Weights of a small GPT-style language model, trained from scratch on English Wikipedia: 5 heads of 64.
Each number is 128 + 32 x the weight over the matrix's rms, rounded and kept within 0 to 255. Layers, rows and columns count from 0.

# layer 3 MLP down, 320x512, rms 0.0246, rows 199-303, columns 384-447
[[105 113  81 184 132 123 105 135 138 172 151 109 116 102 166 122 114 118 141 125 207 147  95 135  99 139 117 115 129 125 135 175 103 163 181 141 144 129 145 125 152 138 142 116 170 142  98 112 150 109 126 111 124 138 136 162 140 144 151 220 121  88 131  81]
 [124 109 162  20 105 135 205 135 114 122  76 106 178 129 182 123 100 110 169 155 128 139  65 130 111 108 159 124 139 100 146  70  82 182 145 126 119  52  86 129 113 118  38 153 141 132  89 149 112 138  92 136 131 130  89 140 234 164 124 197 120  71 147 110]
 [ 80 185  57  88 105 110  99 118 178 196 143 115 141  67 139 143 107 139 128 134 152 127 154  74 127  88 109 133 147 188 142 150 148 151 166  88 133 177  68  92  95 189 249 154 156 137 106 115 132 143 126 135 154 114  93 128 101 130 140  87 118 110 142 145]
 [ 15 127  59 175 151 118 105 149 116 145 120 119  64 167  79 125 103 136 134 121 151 138 142 152 120 130 155 157 221  46 128 110 141 130 119 141 115 150 132 122 134 104  82 123 151 128  97 117 134 119 126 165  75 151 108 151 164 107 145 179 110 137  80 135]
 [179 105 190  77  71 125 136 113 122 120 133  82 149 113 168  90  80 136 106 102 101 118 147 140  96 137 134 142  94 174 154 164 143 112 131 203 148  41  95 118 117 115  76 117 101 101 133 124 122 122  98 101  83 136 139 101  91 112 107 147 152 142  93 105]
 [102 125 127 144 107 129 156 134 128 188 124 104 160 114 116 117 121 114 112 120 158 136  96 146  91 144 170 124 116 106 114  71 137 112 106 149  97 129 117 145 109 103  95 122 104 156 102 110 107 110 170 133 117  84 140 139  72 143 120 138 123 112  84 136]
 [255 112 114 106 112 133 123 122 129 177 131 111  91 125 112 106 137 143 108 111 113 111 124 138 128 122 149 133  31  78 132  96 107 131 149 119 101 164 109 132 148 127 131 136 103 117 113 130 117 112 127 142 145 117 138 116 106 148 249 111 126 116 128 124]
 [115 131 140 122 122 111 126 125  97 157 100 130  88 150  92  82 138 102 145 106 123 147 179 149 160 134 127 126 146 132 140  98 115 118 120 106 128 115 192 114 164 144 154  95 126 109 135 127 117 161 110 108  91 112 124 147 126 144 141  94 159 179  89 158]
 [150 139 145  91 149 117 137 128  87 110 108  62 127 148 110 100 113 111 132 102 158  88 116 159 142 113 115 122 154 105 180 181 106 108 141  62 193  97 173 101 131 120 180 122 106 138 176  91 141 109  82 158  93 149 152 106 155 127 126 201 118 110 188 193]
 [ 72 128  57 133 134 152 120 115 154  46 123 129 135 111 107 152  85 137  66 134 156 122 144 122 104 118 101 124 137  72 119 138 130 125 153 119 148 154 151 134 154 135  78  91  83 164 103 222 148 142 183 132 153 144  95 148  98 151 115 117  88 148 174 186]
 [151 166 168  66 109 127 105 109 158 145 120  94 138 136 226  73 116 140 101 123 116 106 119 140 114 130 183 139 116 151 135 148 105  90 134 158 154  70 171 161 121 138 127 114  97 142 149 139 142 131 149 143 158 157 133 153 104 139  72 207 150 140 136 134]
 [136  83  55 116 130 121 121 130 131 182 132 116 111 138 214 149 117 142 145 127  71  99 113 103 133 141  76 114 134 124 194 148 144 114 171 148 120 145 131 174 144  97 142 125 124 145 169  82 137 146 104 123 159 161 146 169  96 145 153 194 119  72  97 112]
 [175 113  82 210  73 107 122 156  86 121 138 144 125 146 146 108 150 123 113 111 133 125 149 118 134  99 121 148  98 140  96 163 152 139 133 184 114 175 143 142 150 108 100  77 158 151  99 138 109 128 135  85 141  96 108 127 116 166 142  87 141 157 142 139]
 [ 91 169  91 143 111 128 135 111 113  78 182 177 125 188  74 174 106 108 119 154 188 128  74 154 118 122 192 171 150  97 176  57 156 152 166  70  96 160 132  72  86  80  79 171 189 145 125 222 127 156 183 131 120 121  95 111 119 106 150 150  97 158 170 113]
 [176 137 183 119  87 101 162 108 109 144 156 159  83  62 176 101 107 116 104 164 163 134  94 160 110 120 154 123 113 205  93 108 161 104  89  60  70  56 167 137 144 125 159 131 146 103 130 131 154  90 186 108 127 141  99 153 191 138 128 106 142 118 156  99]
 [171 109 177 105  95 135 117 107 152 166 147 141  97  67  59 132 123 129 126  94 134 138 133 152 169 122 164 134 111 164  95 179 138 144 143 133 116  87  74 196  97 116 133 159  87 103 160 144 156 173 130 109 129 125 101  75 173 121  88 202 129 130  93 150]
 [ 98 128 112  87 121 123 162 117 100 125 112 110 146  90 165 112 194 116 121 138 164 129 183 120  89  67  96 140 160  95 154 133 161 172 158  48  92 150 128 106 153 135 170 168 177 111 122 182 128 166 142 181 144 104 139 163 125 117 146 145 104 165   2 101]
 [113  97 141 143  75 143 132 126  91 129  79 103 175 155 128 150 109  92 130 132 121 169 148 115 147 154 185 139 128 104 136 140 124 124 182 101 130 100 117 130 137  87 202  94  99 126 128 158 148 150 133 121  95  80  90 145 145 141 113 174 147 156 191 154]
 [140 108 161  79 131 136 110 188 149 165 102 136 143 140  15 122 117 114 116 144 123 105 183 127 156 147 156 142 120 163 132 157  35 118 116 110 168 132 187  90 117  94 159  71 104 108 144 130 156 110 117  91 178 126 147  96 112 132 120 174  64 122 144 117]
 [ 75 106 132  43 166 148 209  79 114 148 150 130 131 171 160 149 136  83 111 150 101 109 195 121 176 168 178 136 158 117 150 140 115 131 106 156 135 144 172 115 128 125 148 127  82 109 113  98 101  97 106 169 110 139  91 129 148 122 139 207 148 142 107 132]
 [ 80 148  78 171 126 119 187 130 105  92 148 120 146 128  94 164 113 129 182 167 112 117 181 111 154 130 101 125 165 117 158 214 182 114 112 177 172 120 123 100 118 113 197 156 177 108 106 117 136 123  96 160 115 131  87 132 188 117 134 101 144 141 105 166]
 [147  83 158 138 129 116 150 131 150 138 143 136  64 116 129  94 119 112 163 137 209 101 152 147 128 108 120 174 128 140  90 173 172 129  93  96 131 142 145 166 164 119 136  74  68 124 114  72  96 107 148 100 160 117 139 118 145 111 124 113 175 137 106 137]
 [163 176 154 125 128 137  94 101 139  91 113 153 186 132 167  73 118 167 121 140 157 143 125 121 126 129 144 140 115 148 172 162 145 117  81 168 116 121 102  70 154 152 171 152 142 129 160  70 146 130 118 117 128 124 127  95 132 118  96 162 148 134 135 114]
 [ 81 138 117 134 181 115  96 152 132 149 105 143 171 172 151 178 141 123 149 142  97 119 201 143 108 103 142  87 141 138  99 123 154 134 139 159 150 130 110 161 100 150  78  92 156 139 158 124  99 131 116 105 160 152 109 161 198  91 109 115 121  76 151  50]
 [148 122 193 145 144 129 130 119  85  56 142  86  69 178 120 169 126 121 116 124 147 126 118 134 172 107 129 125  94 152 111 217 189 116  65  58 129 130 104 120  86 135  74  45  94 111 150  81 196  77 139 143  80 139 111 120 114 151 167  44 195 141  98 108]
 [149 162 236  69 166 123 123 172  76 185 151 101  88 177 131  40 100 103 162  79  93  92 127 170 127 106 187 118 133 148 145 129 117 123 129 112 150  73 155  99 194  81 151 103 138 143 209 128  88 110 124 130  65 174 128  91 124  99  76 154 193 101  98 119]
 [104 125 160 101 132 127  99 155 131 134  94 146 148 221  68 106 166 133  99 119 153 129 118 143 121 124 136 107 140 119 103  77  85  90  77 113  98 109 102 108 133 138  96 133 113 134 153 159 115 112 138 125  99 102 121  99  90 141 124 191 209 119 163  89]
 [113 176 100  82 110 139 106 114 118 149 172 132 100 146  79 103  89 127 102 135 146 123 143 136 147  93 183 106 124  43 153  30 183 139  94  98  56 152 141 154  60 120 120  94 178 131  93 139 140 131 135 119 112  87 155 111 129 110 165  88  79 124 126 162]
 [111 100 108 168 114 113 125 121 126 129 155 116 111 138 141 107 150 166 142 108 120 142 105 121 112  84  91 137 153 100 138 141 117 145  88 166  68 139  87 113 116 101 174 160 111 137 131 111 113 123 151 112 122 123 121 110 165  88 134 131 154 114 125 136]
 [102 127 122  73 117 121 131 130 173 115 138 113 167  91 111 160  86 131 196 144  98 116 120 143 153 118  83 122 151 101 111 170 122 134 114 121 124 128 155 173 116 122 108 157 120 104 128 179 151 177 117 141 159 107 137 129 157 106 143 135 193  92 120 117]
 [128 148 185 139 102 163 104  92 153 122 110 131 191 122 150 101 105 146 131 116 103 114 101 143 112 122 121 169 129 171 105 164 116 153  88 136 114 128 175  97  94 161 149 153 122 121 134 105 112 128 108 116 116 102  78 161  79 127 139 171 116 162  76 141]
 [195 183 222  41 133 118 141 121 124 116 117 126 145 123 104 142 136 134 174 137 106 157 102 117 102 138 123 132 100 109 140 156 163 133 149  67 164  70 120 149 193 145 169 145 102 115 114 173 130 161 126 134 127 100 107 176 223 115 166 124 134  81 102 128]
 [ 90 113 129  18 138 128 160  80 106 187 139 148  76  97 117 119 110 104 113 122  96  95 102 124 137 158 134 127 152 109 129 117 126 149 156 208 113 109  63 108 149 151 139  93 134 149 148 147 135 144 138 102 124 124 145 119 126 134 103 100 102 131 117  97]
 [164 116 170 128  80 126 100 164 169 158 104  93 186 126  52  85 125 116  91 125 129 134 106 130 152 156 172 120  98 100  89  81 136 112 132 251 216 113 109 105 171 107 109  96 101 161 139 201 153 132  64 124  98 133 129 101 112 123 134  57 126 145 125 188]
 [255 118 186 125 108 123 139 118  80 140 123 151 107 110 117 119 170 128 145 139  99 133 143 106 129 116 128 104  55 111 126 167 128 123  95 141 142  46 111 133 112 132 133 108 117 114 145 132 146 126 113 127 172 121 135 133  98 133 131 102 139 111 102 129]
 [123 148 140 147 133 151 135 139  96 174  99 121  71 118 133 191 148 110 123 108 136  90 172 136 117 150 128 124 137 119 147  88 157 119  40 201 113 126 166 145 128 151 143 128 165 112 168 134 148 132  90  94 102 136 131  83  70 120 117  27 128  97 132  90]
 [192 152 139 128 152 124 123 125 125 113 165  95 141 145 125 114 112 146 117 136 116 123 114 140 156 102 175 144  81 118 125 107 142 118  87 124 142 126  78 150 116 120 104 155 153 141 186 152 126 151 151 123 158 164 149 127 197 128 147 115 117 137 116 141]
 [141 143 104 109 131 135 136 146 129 148 112 121 199 128  21 109 125 114 142 147 108 170 132  90 111 143 100 166 138 127 147 141 185 138 111 126 124 112 128 140 113 131 147 104 124 117 101  93 146 128 111 114 152 124 126  90 118 136 140 120 125 116  93 125]
 [147  91 165 143  57 124 141 145 110 126 148 132 116 104 129 153 116 133  62 128 237 121 104 122 104 145 111 115  96 124 127  83 123 114 167 114 150 135  80 130  94 115 104 175 113 119 123 138 112 156 144 177 104 150 102  71  99  98 134  95 114 122 126 128]
 [121 109 136 158 118 117  81 121 175  69 138  96 118 107 110  43  99 151 148 116  97  97 148 154 143 118  92 113 124 153  77 103 121 130 125 134  90 131  70 131 159  69  82  87 120  99 138 125 149 112 127 110  72 133 170 105  85  89  93 182 222  83 108 126]
 [102  93 177 254  80 148 167 137  69 133 195 181 172 142 181  83 171 149 136 137 119 147 112 114 151 155 140 135 143 162 138 121 155 183 132 138 124 108 157 160 159 150 191  86  98 112 150 142 160 169 120 141 170 157 173 126 135 116 112 249 168 119  62 201]
 [149  62 171  79 189 125  88 112 105 108 137 116 145 147  82 113 132 166 132 121 152 150 132 129  87 126 151 149 125 128 122 106 101 133 158 142 155  92 138 102 118  69 167 148  73 145 123 122 110 124 114 123 120  81 108  76 116 129 142  75 130 128  52 137]
 [ 99 143 138 121  94 129  99 107 129 120 148 102 157  86  91 136 174 117 113 122 200 141  79 156 138 124 150 132 128 144 137 162 145 117 136 147 113 121 121 127 101 133 132 159 127 118 122 104 150 126  69 120  85 120 136  91 167  96 131 177 100 122 113  99]
 [155 123 140 143 131 145  95 113 153  93 160 157 134 137 113 198 119 112 137 133 110 123 157 147 159 164 140  81  76 161  83 151  63 155 126 130 113 111  91 145 119 172 139 133 130 156  99 125  86 172 143 129 169 114 142 113 161 154 186  26 160 136 107 130]
 [ 93 131 108 151 129 105 182 134 163 132 101 126 126 120  90 140 165 161 117 136 156 130 150 148  99 114 106 139 138 137 108 113 101 194 119 140 139 175 108 137 122 115 133  86  95 103 116 132 143 156 160 137 129 151 159 114 163 113 106 175 127 124 128 125]
 [ 38 119 118 152 126 131 113 141 162 148 113 119 167 119 128 176 118 129 113 131 140 139 140 137 122 104 135 133 180 105 129 122 141 138 140  87 120 140 157  97 123 138  94 109 128 140 129 112 138 129 132 154 106 120 158 122 109 150  60 143 106  98 127 130]
 [115 107 110  87 167 154 172 103 115 122 156 146 101 182  90  73 152 103 134 125  53 107 179 143 121 123 157 129 129 128 150  96 118 120 172  61  76 171 114 101  78 118 187 108  92 142 168 170 153 138  76 110 115 125  84 151 118 122 135 243 104 107  55 106]
 [136 124 182 137 202 129 135 139 110 135 107 150 154 120  61 147 130 129 123 105 126 119  77 142 154 129 218 176 152 133 181 120  79 137 130  14 143  75 114 111 112 120 143 124 121 154 172 165 136 143  89 151 123 131 164 152  83 183 109 119 137 143 163  82]
 [150 160  62  81 123 123 145 125 106 156 108  72 157 147  72 159 125 158 123 120  67 129 154 121 101 107 109 121 113 126 169 128  70 128 141 150 120  88 128 118 118 148 149  73 103 147 138 122 117 164 121 154  98 165 105 112  96  86 145  84  68 100  96 131]
 [115 101 138  94 109 132 180 123 140  66 148 147 162 164  61 115 153 122 137 122  95 130 134 132 137 151 122 104 108 144 184 131 174 130  63 142 156 146 163  92 134 144 141 121 153 117 133  94 140 135 135 118  86 110 167 113 120  79  99 160 125 138 124 140]
 [102  77  79 102 140 146  93 129 143 147 145 185 107 152  99 141 153 123 109 142 158 115 130  91 123 176 160 126 118 106 119 136 170 160 103  77  53 154  33 153 138 117 129 112  85 134 127 101 184 103 130 104 158 113 130 136 145 116 133  71 148 136 123 125]
 [147 135 158 127  76 115 138 141 144  91 136 118 159 113 160 142  96 140 128 146 163 100 122  90 119  84 181 129 107 116  92 161 131 127  46  68 128  77 118 145 148 138 136 154 144 139 132 157 137 142 146 123 118 138  99 126  76 135  98 147 142 135 155 113]
 [142 178 143 178 131 121 116 115 199 103 107  93  66 117  59 144 159 148 106 117 142 118 159 195 160 132 186 129 133 127 110 126 134  98  70 118 110 134 115 137 118 101 174 112  69 137 133 179  99  91 169 121 113 158 104 118 137  98 133 118 132 151 134  78]
 [145 123 166 127 135 144 187 124 126 137 170 144 176  87  49 139 103 179 158 152 127 142 146 119 145  71  95 144 126 134  69 161 186 144  96  48 118 103 136 149 126  89 142 146 166 143 141  90 109 146 101 135 131 150 171 180 177 118 136 143 127 103 185 122]
 [136 113 161 136 120 145 175 133 125 107 152 129 164 154 121 143 130 136 139 140 136 131 170 108 135 124 218 166 120 126 162 109 163 150 156  94  67 156  95 158  99 107 137 103 165 134 127 119 115 147 186 166 130  97 140 136  96 102 116 172 113 133 118 123]
 [112 103 124 153 176 144 110 142  85 162 117 124 155 162 104  92 138 168 137 127  92 125 146 145 164 127  89 144 146 176 143 135 121 124 104  75 142 148  91 131 160 131 169 138 146 111 163  54  87 143  74  91 161  87 169 114 216 147 152 192 193 163  92 168]
 [ 97 119 156 156 121 150 130 125 127 120 118 172 132  90 220 110 153 123  99 134 134 102 116 163 134 108 124 129 146 106 122 104 142 139 166  34 137  82 134 123 193 111 172 157 144 120 159 170 123 191  91 116 139 123  86 149 126 120 128 132 119 118 126 107]
 [117 133  87 154 123 102 101 101 105 108  77 123  63 105  85 174  81 115 129 127 162 156 105 118 178 108  68 123 121  88 120 115 135 105 122 246  94 112  96 137 116 127  37 114 173 119 141 132 142 126 118 166  56 133 129 134 115 100 143  57 110 121 148 124]
 [ 82 125 128 194 114 131  88 131 145  61 116  98 127  72  71 181 123 142  80  99 132 109 160 130 139  85 127 150 153 119  85  55 139 141 104  70 167 125 123 155 103 139 181 121 168 106 131 168 137 108 130 123  96 129 121  83  31  72 113 111 108 128 155 159]
 [ 66 135 110 104  94 120 167 123 142 109 144 166  86 113 162 141 133 112 112 114 194 148 217 123 139  94 139 133 160 138 172 118 116 160 126 229 130 118 150 143 139 111 158 102 101 105 138  61 117 116 152 129 151 121 170 131  96 151 133 135  83 140 107 141]
 [104 128  83 149 164 140 130  98 137 134 126 147 173 121 106 123 144 161 106 152 136 109  93 130 106 151 150 139 132 104 159 125  98 129 138 138 124 161 136  75 125 149  82 120 178 101 138  39 144 177 124 164 107 178 132 170 119 117 144 111  61 147 105 106]
 [119 128 131 113 147  93 149  82 108 135 119 130  83 126  51 144 120 140 137 135 154 158 146 155 137 149 132 112 141  99  71 116 123 131 133 119 145  87  90 144 139 169 142  78  84 145 161 189 138 132  71 128 133 154 104  94 116 109 160 129 131  92 121 117]
 [ 86  98 137 207  75 126 173  89 110 114 109  99  74  84  94 145  99 151 141 121 122 137 130 148 157  75 152 148 126 128  98 121 150 151  86 247  59 135 105 151 113 119 160  56  54 157 121  53 122 154 155 148 115 118 115 121  45 183  86 134 192 167 177 166]
 [165 145 236 142  80  99 100 111 139 157 119 122 105 102 111 138 147 108 149 128 246 134 104  91  85 149 105 148  94 189 131 188 164 100  52 180  84  47  75 145 112 140 119 105 118 122 141 112 129 130 143 118 120 110 105 164  82  67 111 151 146 159  48 159]
 [158 110 121  81  55 116 139  96 191  97 140 150 210  96  52 203 105 119 141 126 116 100 206 135  78 152 170 129  87  71 131  18  99 169 151  96 146 134 124 162 136  91 174 109 197 116 108 170 114 104 136 126  89 135  94 101 149 157 133 117 145  97 157 121]
 [124 142 180 203 107 148 150 139 100 106  93 158 178 122 146 112 129 147 104 114 165 142 121 107 128 130 169 142 143 145 141 103 148 138 115  58 117 124 113 127 128 118 183 125 106 126 166  93  71 127 111 112 196 125 161  83  35 136 144 134 152 114 112 151]
 [111 100 119 187 116 118 141 116 116 142 109 128 133 179  92  93 134 162 156 102 131 103 136 131 113 112 145 118 152 111 109 183 149  84  65 119 127 123 164 171 104 120  92 138 137 162 165 114 110 119 140 127 104 136 108 102 133 160 110 188 171  96  80 128]
 [146 130 118 156 113 123 201 141 214 123 117 188 120 120 117 173 140  73 107 166 136 152 124 138 133 107 175 143 104  97  80  94  73 124 127 133  65 117 171 117 124 148 131  81 142 124 113 183 124 101 148 144 171 137 168 179  91 106 136 184 111 141 141  85]
 [126 121 134 115 101 125 154 134 128 135 148 153 118 115 132 105 109 126 145 136 145 130 125  82 123 141 170 133 157 116 153 158  98 112 110 127 110 126 141 110  92 119 122 101 102  98 113 107 137 112 110 137 131 138 143  96 124 132 158 117 105 117 186  98]
 [130 126 150 146 139 142 154 149  94 122 131 130 130 111 129 154 162 146 132 157 148 124 147  95 193 156 173 148 143  90 150 178 132 114  84 220 111  52 137 108 126 128 112 126  97 118 148 112 129 133  94  94 172 134 113 159 152 124 100 127 152  97 102 119]
 [108 145  61 181  82 120 111 121 140 198 148 147  65 146 106  68 124 130  81 115 101 127 184 137 127 165 118 146 143  92 105 158 136 141 128 124 158 163  77 140 156 125 145 135 163 118 159 243 103 114 101 123  76 164 154 155 187 118 142 148  88 126 153  88]
 [ 97  99 111 153 217 101 115 157 147 127 133 128  85 142  79  87 152  96 156 127 140 127 177 100 124 126  74 137 120  93 150 163 107 164 139 120 170 137 160 154 126 124 161 118 112 116 138 110 115 141 145 127 102 127 117 213 179 136 110 129 210  93 101 128]
 [112 166  75 156 129 117 118 133 124 135 112  63 108 135 110 142 142 129 109 129 139 125  87 104 125  97  75 149 115  74  80 127 130 130 139 194  94 146  86 126 162 106  62 119  93 136 161  96 108 165 107 148 134 126 114 170 133 128 117  90  88 157 125 109]
 [127  76 107 103 126 144 149 182 136 178 146 104  53 114 189 171 114 149 102 147 168 132 158 156 139 131 148 169 119 114 132 166  99 130  96 169  99 148 130 143 156 106 145 121 136 127 134  83  98  87 141 147 123  90 136 123 125 194 142  96 139  59 135 157]
 [184 136 173 132  52 107 139 178  75  99 173 166  32  91  97 156 198 168 182 135 103 120 124 130 135 141 175 155 139 153 110 147  97 138 138 199 133  62 159 141 105 116 158 126  73 127  90 160 156 116 113  79 126  92 112 158  87 171 144 149 168  98 110 117]
 [137 145  85 127 165 129 108 115 144 152 120 143 104 161 125 125 105 147 130  91  59 128  96 130 131 129  98 121 128  79 161  47 119 154  78 103 137 178 179  90 127 105  58 123 125 144 125 116  78 104 104 102 136  87 129 124 153 112 161 184  83  87 110 105]
 [ 71  86 107 124 131 149 171 136 191 161 144 116 126 119  89 109 136 123 128 113 160  91 110 141 135 114 125 121 139  82  91  83 192 125 136  61 155 194 103 116  59 128 115 182 174 121 102 155 119 154  89 129 180 151 140  84 124 166 125 158 188 121  83  92]
 [111 128 150 176 146 139 145 149  68 172 141 135 118 146 207  75  81 135 140  90  99 101 105 118 174 130 203 127 151 200 105 109 152  83 152  84 172 121  98 162 152 147 123 104  99 152 131  78 143 120 101 141  55 128 130 147 141  74  89 159 173  56 135 106]
 [128 134 172 122 181 132 120 136 112 129 152 118  64 183 181 125 132 130 159 123 145 126 112 102 111 133 151 130 146 147 117  97 152 105 137 183 130 118 172 125 163 111  95 132 113 148  80  50 121 112 153  91 124 134 110 179 160 141  97 219 132 121 100  73]
 [  0 124 138 117 123 124 121 131 134 118 125 123 145 131 123 146 121 113 132 124 141 124 127 130 136 131 135 136 220 139 138 130 124 129 126 123 133 168 138 137 116 113 137 126 143 127 150 134 138 122 125 118 145 136 132 146 100 121   0 153 107 129 132 125]
 [  0 149 140  92 122 119 120 144 112 141 123 145 128 142 133 139 144 108 124 117 115 131 121 126 115 134 118 125 226 142 146 133 108 106 127 134 127 131 116  99 121 136 141 152 115 126 145 115 131 142 115 122 149 117 124 104 124 119   0 119 109 122 119 139]
 [  0 120 139 132 133 152 145 129 134 146 134  97 140 114 117 135 133 141 128 138 119 119 160 133 136 123 137 114 228 122 126 109 123 133 101 132 115 127 105 146 125 128 126 117 114 130 130 127 115 130 123 126 145 136 125 137 142 138   0 163 140 131 138 130]
 [178 131 192 108 125 114 193 154 168 157 129 150 121 134  80 118 139 100 117 115  62 129 173 151 116 108 205 110 100 106 130 149 122 159 179 193 160 146 230 130 172 117 133  81 149 150 157 105 115 137 187 106 131 129 159 154  87 119 110 101 186 150 150  90]
 [139 161 141 184 175 119 118 121 168 125 115  95 129 134 137  85 128 115 115 120 126 103 137 101 118  95 136 139 132 128 109 122 131 112 155 123 173 127  65  91 141 108 162 149 116  96 167 115 139  93 106 133 137 122 104 131 188 164 117 110 123 119 199 127]
 [ 70 127 129  92 134 107 141 132 142  95 124 139 124 139 149  96 121 162 113 123 184 129 171 135 126 103 163 137 162 119 145 124 113 120 102  68 128 140 128 150 163 114 102 105 120 151 143 142  91 140 161 132 157 125 117 114 115 143  94 181 103 118 165 150]
 [143 142  83 135  76 119 154 120 177 108 149 140  88 110 242  93 125 119 128  99 155 140  98 142 157 106 174 125  87 224  95 138 124 128 180 104 168 167 129 109 112 158 161 136 104 141 142  57 109 145 172 126 145 130 136 119 126 178  97 160 155 129 150 109]
 [135 150  94 189 120 135 134 126 118 138 148 156 149 111 131 117 143 135 109 136 151 133 117 135  92  97 130 143 138 116 104 129 152 133 106 118 126 152 124 142 147 147 120 141 127 141 190  89 135 114 154 134 102 162 164 156 148 181 126 166 153 172 165 100]
 [109  87 107 136 126 137 118 140 142  74 146 139  98 143  99 143 101 122 139 133 127 154 114 139 124 145 130 149 138  72 173 121  83 123  81 182  73 134 164 122  92 138  86  94 113 132 177 147 103 134 105  79  88 102 146 135 132 115 121 139 148 154 144 133]
 [127 148 128 146 125 136 121 163 155 139 123  94 127  96 150 116 152  57 136 130  52 126  74 175 109 135 141 137 129 174 184  50 172  88  72  46  62 146 187 124 125 136 226 182 121 138 115 104 125 174  97 130 132 152 145 122 134 124 126 126 180 147  79 146]
 [ 63 137 159 136 165 129 140 140 129 127 139 127 152 171  98 165  92 116 112 115 123 115 152 108 161 137 168 115 177 122 127 125 130 111 127 167  99 115  93 111 153 142 141 110 113 125 143 129 128 143 125 124  99 100 117 147 139 170 117 103  90 137 182  93]
 [143 153  66  84 102 122 156 121 134 115 118  92 174  98  71 118  95  84 126 107 119 145 141  95 124 106 101 129 128 116 151 202 131 148 128 184 106 113 119 112  93 128 132 144 148 122 140 112 160 169 147 138 152  73  81 158 108 114 151 177 144 150 136  97]
 [143 104  86 131 133 130 184 147  85 102 140 141 171 137  99 159  55 101 119 122 149 166 163 134 143 141 123 166 100  75 119 158 133 106 105 155  88 131 162  95 119 119 139 138 120  99 138  96 106 145  70 168 132 131 151  88 177 135 126  30 141 161 155 116]
 [143  89 145 174 164  96 161 151 148 143 124  93 175 141 116 135 139 121 138 149 135 125 121 165 134 114  91 105 167 188 180 185 124  93 146 111  93  91 137  95 111 122 184 101  92 105 118 100 163 165  78 113 141 112 177 143 194  76 151 163  65 137 136  91]
 [ 97  98  88 215 101 149 122  99 157 125 156  99  82 148 124 123 137 154  63 128 183 136 134 158 164 148 172 132 104 153 135 185 125 136 144 118 109 187 103  60  83 114 129 175 131 147  97 124 101 110 193 120 152 128 129 144  46 148 138 131 142 112  91 155]
 [132 121 140 135  75 135  79 193 161  83  90 158 164 108 148  60 141 108 148 127 141 135  84 128 123 122 100 106 100 116  88 163 100 130 138 173 128 164 103 167 127 116 116 166 178 137 111 135  90 112 148 111 116 139 103 134  76 117 157 156 120 102 125 155]
 [186 117 193  90 115 131 171 136 156 110 124 177 128 141 183 145 146 112 143 131 167 145 159 141 101 108 134 145  84 135 111 186 120 123 132 132 144  83 106 121 133 113  89  86 104 105 129  95 149 125 159 125 120 121  96 128 113 133 122 156 182 104 137 111]
 [199  94  89 133 115 122 113 111  92  91 123 100  70  97 150 213 138  97 101 118 141 130 191 136 164 121 100 174  78  52  94 112 120 184 125 119  95 203 156 132 183 131  83 106 105 145 167 189 127 142 102 118 127 114 121  98  86 170 187 110 143 169 168 141]
 [255 121 132 132 113 124 138 128 140 144 114 127 137 104 154 136 135 129 118 148 140 124 128 122 130 117 122 120   6 145 133 120 139 122 125 103 113  99 135 133 152 121 148 119 125 135 130 107 115 129 119 124 124 127 131 144 124 128 255 133 147 114 100 135]
 [129 152 119 143 123 127 123  92 121 140 148 142 126 143 157 164 130 100 152 102 120  95 201 121  45  90 122 109 108 109 124  97 122 123 190 203 122 192 150 107 104 193  43 115 149 139  73 126 143 122 105 128  98 121 118 151 157 104 155 155  18 141 114  62]
 [129 139 157 119 167 109 121 103 122  94 138  85  84 113 119 116 133 130  95 117  64 150 141 120 186 132 130 120 147 152 143 141 129 124  43  86 152 124  68 123 136 144 181 142 124 111 132 121 186 137  60 132 161 108 131 122 119 139 132 109 170  95 107 127]
 [ 97 137 134 131 122 122 155 100 166 140 131 144 159 106 109 144 132 118 121 177 149 111 117 112 108  99 116 141 130 153 119 151 100 130 129 114 152 127 137 105 168 136 142 105 128 131 117 180 149 141 158 107 172 142 121 186 109 126  61 125 118 156 132 124]
 [120 132 162 155 116 151 171 123 139 109 147 129 193  73 204 160 119 159 161 122 172 134  24 109 135 173 129  99 124 181 122 129 144 119 115  10 131  69 178 110  99  81  96 142 146 114 118 104 118 172 144 111 121 128  96 108 191  86 112 103  85 154 121 107]
 [131 182 107 231 134  91  98 112  59 192  89 139 105 102 168 173 143  76 118 124  87 139 157 171 117 114 115 116 132 119 107 154 109 118 122  99 120 137 106 137 181 119  79 154 109 135 129 123  86  98 164 153 121 129 151 187 129  95 103 219 157 116 153 156]
 [144  99 148 175 116 129  97 142 126 125 121 190 196 122 116 140 124  93 106 102 124 117 142 119 120  91 102 115 122 163 117 169 145 123  85 109 178 117 120 120  90 133 180 165 177 100 114 118 115 106 130 150 105 123 139 130 119  95  85 161 163 130 149  87]
 [ 95 167  83 111 163 129 137 142 187 108 137  96 201 153 129 163 160 104 165 130 103 103  95 122 155 117 143 110 132 102 141 111 142 112 113 189 117 153  82 117 139 166 154 110 136 105  64 187 176 113 146 129 149 136 120 129 177 160 116  58 145 132 158  86]]